From a checkpoint of a small transformer trained on Wikipedia.
Architecture: LayerNorm before each block, no biases in attention or MLP, untied embeddings.
Each number is 500 + 50 x the weight over the matrix's rms, rounded and kept within 0 to 999. Layers, rows and columns count from 0. Numbers have three digits each.

# layer 4 MLP up, 7168x896, rms 0.0212, rows 5494-5550, columns 0-55
426464388476521400520556451437461472525527559488485522527404518559514585496466530554535451409559453555549548444460381553458530532539505463558480560480542453448388403547
452483514482513465462431523425514506534477546465562508503544517529466489541520523430574478550464564553430478478590518466482496550482567556461409483564508592479484491501
508477490470508433484519559387498496510569505500530540583520474416425513521553471513420524612504571547586470443399561364424487405553462512545456577428528575529556453519
539545439571569479469461527491484449477538491421497548538523559576561480449528536518539550544467464477342414449542531395472455442554497467482513468464551438513430533513
568510407576519506531505493544550420512492460435487455537513452480540537545545577613489469571360515562489530510468518534472498472559499479415486490463516487496481469494
537554500507534507458533506519450514469486494498501527489571499518511489577488560485495546538470514482542549536463571464479502491582489535518496571410558479500544495424
428441457477524466490546490513493457453507574389535508519498476462419513542480525464464391494440506442561553456551490536508530520571535505512509436450531483447578492412
540511493441487562496481528528498537479418507506488518467558470531439506472505579425483511456506538531443511522496461443493509483478483537489466459434466573479489431482
520465592490577551495511508444490496508509549468479474489532536611430531480648568513531497546443549510472532498626445514526439568540505573497491506493470509489380505450
476546478561487528464512525484505507482482557599499489463496420576501508437494478481453501513522543477422502445524561508541485507523454487455400553478455465450504450436
506535558570400487382484560487556488461601458578497559496618536563506570513542503468478646592450540459585479511538545534388463542434403403432593453370540471457500489531
492461443517568437524534589509542471488423444509522471403469568491448505524430416488568434561446498488544535517440470393486507466509504556533600427444606407544561457614
547491389477545478503538430617467433535487550534542516584460538481566425454576448534464476502560493463488540501504477565408492442567547588494606412442459491535444576537
556458503634429512439478555573442439515579421516438509532465449521431533480525518478546504477389567376472545488358421491525446487458573494522339432456557441554472489491
516474472443520505513438444558515578552482549443440463528460488544435497505487557530469589544520540522513514529498471523475478464457504519513527515527515517572503395456
448430504574487441505536517546473540506568451634568550538465448463438620549495554548496553451540533553531506447489434539519518515510497552589417570463468505582535538486
506491425579443497492444499561450547480453507642446510540459490502464483521507517567429566584475409431500508506569454446515480518518479516578515461463506586482475515491
504471316517547479469515546540482511458470518558500546502578546483627404520493645507569570565520444465589437490440451574527595504485517480390449552581426508548514462371
603509505497469529513479568505511489465536564456502527457448602528530494452382516476435550518391473579510655462526458416506497499544374395517377521525507534473543524509
526552523453527504513481505465538495486524497502395478470498475559533470509501563456561442409576540490486484538596577463490527491478491518534513447484539430467505554545
467468504436596594491408546483510492469477420409487567548510525472475498543523496509448357504501494436574506514566489494480521464511503470590497512492514562503529407517
463477487516554444552547507504491527555457424510501516494479521559419462528520517446517529519510549453422434505428523540534511416516598520501475507441518476479509476451
463494415525459567475544563502467443510418507448497522466414487484513502478477525525575519542489490554512585570493565459451467541520419504522618540469440520485530501489
496570576493495413444496534577475557508524420508529471496412444498506471473531460519501512510485539530452479554497424467452541426505532531504523509497455548485499484560
523498561474483499524460392568558567538454573485516428532556518583444548489503523410582536590466453499475577461497505539378450505488477384498497529554520525483471492431
459462555440444546540528575527441554525506483461527536487443499482461423475545565434469514550530401428502462547442518528539461482541456428455547473488428501512399575457
562496435509585542487475492399431508467521409525508469553458552457533517487462532563460458501575472468469501480496464476597503504437461519537490451535452556535538446541
537536511509497519527492535466503592444484502491444512495472551561528503504439519539580589497401461566533562527472594473510539411524501466383461481471449564586476423446
495471519393506531449447416514483517522517480508452530491515505586433556595507441502497454498480464554516456478477510542507478471532463552518404466438540538536488546524
562520534453467494478611444622411623450531465485561445589362406486412488478599468483479458489499401463521587588460529544519520444446560614571414490501505511521508420469
581472453529514573444512489582560461470434553520590522502593599515527537428526487478504548523428469514518577482460456434475489461499442458507429602465491473575549494526
418499510505450463444539534500456458533471529552428569541451514479452456554580465525515508534514629497442547412591464516464489532551483589558435473586588461463511519476
459451503489568480553419545473501516576491514593481532546492491491502501534520576503503554507495479515462456522513553514437483460441544443457525494385438477545552532449
534534477416609444456445369535426408449520471579439478483536494469440559439548461530471531466510512554453456479503554553450499425510513464550477486527513451483483505539
491570434483455535540489482559498505485489477499530512447547451466538472566462458549527461474450503509433451566437481580563420524509430564537574478426553486484543546619
471539390579533516510486477520528467520497498461331517510448582565573535431472482406513450543496523545499545520495582504492533460514496530458522558525522519573525506552
483482475489554513459556513493553532482511489499490570519533451467542548515494561564475465519538420422546426507461528535453535540483499497488495548485462550578483556476
521554411499468466532508566489595509527554484450489545533512458495515420541454510516510503461482490508498459549534514545446474497499482560509484498377421535632467548485
558498540489595506514516568430474510524494519469475456416467618556551508555566503569543456554511464601517514452528477496482449539542533484480581469575525442476548517438
512524503515491484501547513513511503508490517473512514486507446500480429531495498517461496469559478497549538479460505530492519534500527547497523486519557545539464513408
474450595510423535575481521595439510550526412530481422447539506555505480487514477566525571511566508514490541511478533404548398502571578535478551433480528452390459463556
348542420525522519511511518494543454484461482468471456613593452588486491426466517567373549515423489521522564496534435459454476551500467529564533560477544524505474537428
516422437544530540474452529522569523491595538610487557625489557517478541474593456549525540478452473492500529551593501447337448532588412467506559508525640622514462486417
471459570544466425458448445496450493514414535466572424509566419547548466495554527498407549525432512509467452517537487565588519396530459484559555537459487427485451515570
426483475472548521474539493485428535518367492509493401487312600569484428572507450497469473521496462592408601406626533434524609547465627482498502556486559536435528545514
534485464479456509516508472483544488426508458484472525457560526421480573534480584499459534521446530472543465578505534458448464507491559470491575502509465508522480490536
470526470514477481543519502521503532471586491515459510537458479548468460488525512483551571539496486536548496583547500505558529469563547451463568518516491556465471499611
536502531483519465457584478487481497472517556546498521479495512486487492493473528492506480532437492475535543499507471525436440520488464463478448460468476431536519504494
526409501460529546469422467447444448607464519485512558506489578509389449499573420465539599487564447448626424602447545477495578617495550404586576526603432568366434426523
506516492509501541516505585428497505502440508458459447472569538490467489534483526561491493470458468478495465507499568526522551509515600529575557535419495549532492441526
469553504416461570518561551526566515502461519476492483534545486457481536497526482501592576534542485466502559427492530451535536484548467461510536506498472514506460507508
454551390432538440513508522455480519569432475635456449398473532551424445528527497489482426498522467525482632469591449508466486485458482622456473452577538529512401548402
527545420532507460437449486583523472463541408482471478486496468559464539488478475541551463591382514557402445503516566531531551452542530414529532391516521567517473433495
471420522467500467521564523489586471507514475558544484625439508572446648510489563430514501470445494501502473490441565538464479424543452608597512489497510433499411543436
448543458519487475536581506577452496500565533525388430644520534441489444503557482398567453411446570471498501494470533502542482485576532468533485490527519454475546486573
425536414560484506436553541527492481517502548520586472504544464532488475467461422443539444474484527472387511494511494568485564464442417492473491513485431476588537491354
415434558549499472596456505499514411498591590450455481561417573488487467528479507391590505605450491471565533404416517490487448507484506528514495506479494518563514514560
# layer 4 MLP down (transposed), 7168x896, rms 0.00845, rows 5494-5550, columns 0-55
462467507493398506493512573459481482455504491532453504532531542479454534474450548510486447506486521472440493445523502463562439505599482547506437505503484547513570500429
497504497454528494507457561551488506491462440541514493475593510559507497478528482568498559439450541531496488537481510506519474532476458492428527491523510434591507545566
601515462511534545568532604461488398558533520539525530521492422519399497497530465591455525506506428600492503489498425590528433445457496622550549403451598431502437493345
590531494535438561500541500588542398553518478577484556504525614487410458473481482468480531479488460536499458408450521513384549503496574479537605545477460481423487502445
465437594496403528417459509528416476528523502561521496453549480500470493472507426477546535474613525443495528536528576520430501561485531542522434549570484549520461492549
531479496566469585499515487472536416511487470525531427506397522456524475483501450428477467440480497525394458486578504483540523553467548513540539449499493474495406421517
487496546505435466451454474503586459401451510556516518497461529558456483557543411513584573539571574523461471519395460579474505562398515441501527470515578540540430527527
513498468512584496471526483509538534520496537436451515500490474470522419509561489495525531432494524460486559520480496477542473487498468477472496472497517443486487496463
468533519527442515460465482514514607582482458477524599578513514416546497506450507411442533493645482495450495469429436514544495467551564457495458504499620459426509481588
536489486509513535498461518456469491488523493394574445526506563470506394551490493482508542486496529508594451495495414479474519521499566528572551444556497456562546495536
545478571358436478485545577567531499581379558329539578474545461478465501486530531506449486524487394509602505525474480433497458443456504518461475418517534604434555600471
463413586482524523441445523463518505571549502520515507532443567456463457507403473594483546438477457517446430507526506510487497520487458456453500608503509541440586590541
511375490503475593374427535534448611420468484511492425469522518560501474575426558471550536494484501510501479510489417454527563429524462358490485551471549463440514472522
524437434562498544519453504595467444532465490360441466550450547520535367498492485534468554434396540622543480498519515439534504454516517503495462473486508522491516514525
507487535468484450415499518496450443481572482530548465448530534530531544497559453453529511498538470510504464544528543511431562517496510509498472470527466474485488539502
506562451520521438477448500529417505494454477522569512538493467575466463418562551490526442439513554458449490490422510501485477531446535497490495555428494458521400504557
461473492535499523555435438361487452394491475596486472548525382430526619490486527459521472411520583494634502360453521512505392491528454484487421439458451501500424416500
562479610517545611497533537481566559538391420427518547490425519550485528512473448438505437427555461526480489599503456521496404472537489634581400379528517546590578453439
473543523457535530590507448456538455623438600491460493517578556450565534477434518581523508571394447487548435553552462501436518435521506375469640492423387520536502533394
494343417485422490508468515462456486471479501543553468491462493460496473494598451506480555596484526533470432441428533441543437445544539495513498547471515508497478437566
484547552474458472478578455512507452531493538546526496430476482516563441401510502468560634545499480499415483569513564481433570533478533494444478540505501437519490561509
533494578466519500432508579555529479545572545515450528524522432484566553588487497451474605432464477555487504506511494510519514502454498501519498470479536504515452509507
472528478451561424487430459558472514461533403648535572490503464429498524587548499620394467349472472525589465512484465433535547441495594500400473457417537536540414415459
600476467437499480529436492520460571427440621537498476503356429535545420447536504450477496516511455533551481539500468474457473536481500469537461529491537510489498560474
481428465494501536522455542366415476454613431542501507460517487477491528483521553565453624415415541460561484534436475535517486563533472515542505484466523489495536514491
466518574523437517508520485507429489517572560425575446515536555472527452482409508490468565520447557494431485487497404511490459520400485468448454566457530451605555483550
468487455513416426519489526559544519460518512569501505493548500618439472545474530414496515584453526393514512515495566564630541502501485493445469459485530489553491582447
487538517534510454433455472536494468555528474479386476463546473491466494467507429476571465414469582495418449425510475496474511518512531527493437523547571483464469561499
541522491593466454486578593472458546569466554470491505547486454493575544486479555558502586503574557430441545526508478489433489548506507500503494510473379471476482494531
523512505459506474509490560420506433529452529516479514447458442422481574481537539525600473559536558592564521404465481425547550559431501462442451464477401475578419447545
457521501467473425488532475423536511496607509480470583523478513424491419467504465479513483563536561440424444476510526528480546515455574565399514520540465499522540546540
570537521584390505508518533601500546453494478512519433503542499573500519533531463514465522509581510401480507471430519444551503534480515344534475537481511545486420474545
540477495428481509447543512500532450547432541416519536537540522541555471509537560528549502503513545487627470505499495503510485459549452506509486555532544555449507436573
530329588477482362601515614494452457567533509412443475557510486449524429483487489548427541552459581518453566557473523518553472525472482473504499610489543456567449529405
488451528589490459440505443512498563559446516473545449550424502515475465591474605595540473536479521511578533497555495458506498563494522504488496544506440519443498482438
491484612514537487572555517503464514498507427494545461496518452483461500597548400528469538483461458465587474488539468546518448502560528522455518440507542502528455516416
542544463521516475590465531521432490498421518543489527528508543474389547500530515492450558468452526584432559447533513499520498537550515601535560547511518520487545493485
520542518533526567482467433544466491494499505554465472488569483454483547490507449503548479469490579479489508471538482434529518501573495419458488497476526501417506513445
484519549473466575417462456556481519462530499417467512580408549474450463508572509531556526541486488530381520508469553487531459525452468556473477603560575534484646490488
517441519479518532511504525523490471558514525490457459541479495540551551473501491481558491524450508506432510527480499496546460484519513477498471510589512513478514441492
505463460519558593472505452403468525510552448441543515462535467506524581491490571541438479549459470484625558541506515554507455497425503554439452476549534501437451480524
563445503443577453449444534535475490439525490424459576422456545493573551461524482471494513491537430441474587605407464492599593653540428423432534408561445434555470457537
460578483498558545509519603513429464487454498461493519481544640519462585457580458476528454469517523473597487506470544524656463542431617525520488439445450463553583505593
483460481588540560434451579514511519515390446542475507571509478556452482523439571538414457481524477500545596415519544499488535408484509417616489487411482576602540482535
424504412486526468410460503571461460565485400563500547564427493430418570387463467547546539542647462539572457529487358515528496515432563486553499415518456464616515522430
462473459521481489523547474497531472510459580492536488497520462572553488537513495539561515464546485472438536486442520532481483514492514515484467530479499481453559494545
438515554465553418508476480452533441458484558503477454518578426527520516477561579545546436454507510470549470558365509541516529464519451517565517469537441463460584465498
520481510417527472554517522506446486496554532513449484545489464536470483458462528556482470490540535551522436526402516459495517412542510451519495428484586497496482555430
428516488492438378409460511524574513399459451542590419551531356566531478590432591471535443475566531517569588492533475477451615467441503504472400378536553465503476503531
478565546462573463570519512501510525491586480486553589503512400497486513468511446510499455483433522505515417554481394460518460528439458434465453433520566474479550522535
490506543492592523530536471517499524461611473579589575444478535573546477473502433536428483470501549537457466478529405553478434453498547505479459521496506508518466434535
522464510497462516575483572476543491516590533520502542467551506588504394484452522507512457630522520449637478578419414543561471523501608522441488447430511440509478474554
499473552538440456465502566492449579357478441591504499501405445613558492531425543456575533443511531628509528570546473607471541495464511442422501419565511447580518562487
510486544460496459471450530582447563530458559532535456420639437486557480425611504507435405582561441526612516513364521366533397530458543468434465474489433497488542463473
567535454533503566543512524513413537525458437451543534467498551517443509521432531576498554580442445501541464545577563538520576568523475588429570415553455479558548506498
527448564492515444527472430489384444491515505582460447434551527477499459502470539518497469485486440507582473538479559520553516385563510510462486570512580533447419517600
404484487413517419560472495615593574467586575538437462629501543554515540447400527496436503496496479444492467577530573537398464572605555458434557542544459505451547559411